Each number is 500 + 50 x the weight over its row's rms, rounded and kept within 0 to 999. Layers, rows and columns count from 0. Numbers have three digits each. The size before them is the row's rms in percent of the matrix's.

# layer 3 MLP down, 64x384, rms 0.114, rows 0-63, columns 240-287
099:517420519449431635551482499505481514532469518557499488494504527487425508557469461583490488417461469512506449460503524534594487454626538389497506
103:548481500424490415455542533361481470470484565582452422531563432537530448555514488449554436434556483532486545459445509555444494516526504506435453
108:426450529452479492575544537498616475516436458600514421495534443532512427498521478552521426480526511538508484507486432598609534521518580485546482
102:502486521492485495462452459479493503422421511427434395509609478507419472492502457550484587535506535535599450493532482524530496463445446455457560
091:509439424506551476435453466484536525474460519566527456501453578531464447509442533521456467564542524498479507529511518574515552589491506530549522
084:308617549552501510499497432466586461465493425440522473609483519525525485467462497535503448622586463533545443628501432462456519561487588503431421
101:516484553467525580511485477481553468459533473533484588433462564561591424453437441526509501442529445460558467481499497472460478511557562534533545
096:534569523477519452523554497385501462457467494490518390462488548456509544557447518467443506515540564499500550494432515538498559464452473496519510
115:516542535484556576577480441477439516523501461515524472453553481482467496563524582540461465414556509418501418503537487527491520498398501473471544
106:495518412481490541505520484479548483505448543625556500535546511541507496475518471514574522473562477510420482521442510600497616520514495513588552
105:534450507531524474453476588479535565417494476483495446598575538461464627576492486509388636464474448503568459470578534457491409583425476436408553
088:443541497476552471519531406525508495523583526501531473524491522498576462613474513495458504483444570487610561600503520456524522451489443535443529
099:631453507444521499509514426484424481618443557477505436422529434484532516499511503374549517507421528458546514494547500464449496523496382483491511
100:497521496489509557520615494372529489473452570501527492460521422492459421533384517613488495570463486541405502517503488501462515544640580453520508
107:528504532545568503432454559494504487453438501509484459574523525471554532386519467557493375487458522593553497458467456528459549377464431475447477
115:488515515484474486438618485552493507535536575447533432512484597480467432612477452539446485428528513496491528541512504460497539545541503410540524
098:512498454568527473426351529517519560534475537563483441509502447424450536607510463618441465512512448518554482507461495548513464436624528514428483
091:413466512546449402504479507434470425627459577517491470489488554517461562471603470400535643495534520454574481499491600614433572436520463367501477
093:562539470561537506520439531534564561462498524452496551484455521421467522502537521528457518386452488413445535481465510527429584506637399494463432
096:446566505458503495494491516494520537431422452540493508413517533449438506592494585501543530513484516492444441513504580445486477539554535506498563
096:550643551510487563531468525539524570499468522594555584571501500505527510479575575536551431488474526546498430511453519450474529497502483419528505
098:518548525406502489455584459477511573458525459485534506431532467503390481523572504525465632531490565568409508507549542586408342493411504562486560
105:496488550456521441395535498482473505509562516470546554490470484561458553543516520545448587480503514561560482566535570530460502511486564538531527
099:435455481482463499452481449492461549560550459468511461582480494568434645454437434435449459634505470533428421532505557538531380560383568476498561
105:507448413591510466410477420553538497399582503431511591544474527548483611483415472470547384597456456510590456579494556430468606521585509547481554
099:496503501429564486547364387454552417421549532556458460477426475510439496497530504460580419505498537522428541462562468524492442583656535473501513
102:506475482437536486464566432464469465397466493452451509452594465547576430464429520551432353533545427490543513570496486505484414558462572491452525
079:475550560446478528502444561415514492538480573448471401505491591494480492505462481507543511419540552511455492487454500529499486456597578498465497
095:543574452454561446515542509548503485546525566467499534541533523527535650506583426508458510612450559477546484527440509452478614441482559508496405
098:462443480539517438479465510499540471477459508277490497459514567528537447507474470575478457543461527448607468526594492440503483498526567509465457
112:449504506529464522486460527468611390555482575430474486545479569521499448446466454438446527550526497563570525498467457634465500475473464473501485
115:564438500453500452493450505534495510459482439518460518509552516427510574495461504514384517523498487464610461496550521448446415495437451424424437
089:479522528452490573485480496526473415427518474542438482533452488471507430502577464563492584483435499468557663542583507535498500466473389438503508
109:440560468474499612520543446528451527491540450593478517551455510496341488559423486523556591561547498512335438513489494553437490518502578468463581
093:551458512531580540540473461527469488560512512449478503464484463477550498523480560441520509445513499506423512538474507537456468509458459482499452
100:524491512451527559464566457476572475565494574476471458429503423498496523462500485413477596489450548489556561431459570457436521498585485442463508
092:515562508567607570451396509516517454480470564490532531542494577472471505423495518552454437521507488417551544559543483450500457530474549482522582
101:498483506439444509486516479567495562466548421422504523497487454529512561548525464480422507418529435502424510501480510509505491585447451452511479
105:491580473622501470476483495481483551533511534483433478458486515421580483448485516486465418467501458472561540475417517442512511525613490399444500
092:502480513599485466522436494516490528459476469523444438397472484459501443562519422434435513472463487480485465498483511457468434482491522399418412
099:533463529461494511514426526511599491495468461572496555462495430467524460608528506501541520485474492452529485508412509560520534494549506468475528
094:436457528406479570514534433465448470484551507500528547545433461515467511461496493506505468503505541495533501453537604552541566491582532454459619
104:496513571515518479505470524501420429596478534439430532471517587416504506440620479561527478514412572544492469398480505536574427475530486409449502
105:515476533560498598458533507467485439456474432530422479493501619492591467464388402507502391605501467458618485515468486564379503480528501446485523
101:560473447525472605437484557474443563461566517504500524520460562464474665558595501560464425462506465580538510554451481548560455523480533497476511
106:506537505558529414417560586498561538418551448556504504494505590533515521470512458419467402615561493448652548524462487445467622467463541482486456
108:590447525581530543514556593444495532571529506467533531557464499457574580455417505498495544326528479526466617536518492535535520481507450555488516
099:551449477500517482557563515511479574479425427571485562416492437493498498564570532536455503570554536583533554455517532496554461501475512465456559
103:484585464484492507495590571495498469519468591579464556534454549514542502466464486574514370607446419550373506433551506502531515506502495433491450
097:473440491524422449518515441550598582479613434424530454530439465548390465586482488499489413423572548598594421614525498541553454494529504451512545
100:453547433576589485539483391398470547378455364557526497574498400562476579537484556558499577422571516427500514523458663506429517460500490492526580
106:485504540379510421552572428485515504455491497573485490457513452425469522497492453510470349403512563472533581457434547454504452512495494472467480
096:470471447570409593474416429408532438371516459412510492547550497520581491449436475483524553530507553530511488462529501469463515486477547485443441
102:423539507573500490483466424481491440448523434425512448533497573549544502629468474490580471431488511553600503527482607464482464573487455445513520
102:458486504459520546576507504551495508521476474414492564495510501539460522419546490479521490540532597475421489526509565512469444519569540518455564
112:584432508486495522578454451489433579491550575595505527515479467531458443446502491528488461529439484515487557492478512591499466448478540540475542
094:545530583482542494581509464612469542562533585509509452509517544461521530492582517530547510527493571543389559510497452455564501583542427508556464
099:471536466528522420469542527528442504521447571534487475472467526478516615444480503510540508544510474416534449488398503513520518483505499451476506
101:507513448493539551537457454572430485443448434473528469469513441505542497423573513422539515372497540434444441490486476512456532459461506449510488
086:470470415555524535510534430516506460485486407435536394443419425521432426466484501483530459495537548520396520615457472534506431590386534459495497
090:480580516484546537462526504395556522469510577580422501522455525484426551458520456464534469463409529417556438512503451519513535496517552418515528
097:557464426538447535552514338525508542487513545559532526555529414527497526483528519485513455621453496467424493551463539404613635475532589512516577
100:466510468494544458463530497533426480388505369467548485487481477522490375369492535467504504410548474470620489573450542548535431608523492504552543
100:492502495467508431479432475514548479563517552399473446411543504463537494491569499537554506411482617454484583515559523454532501568582499445356509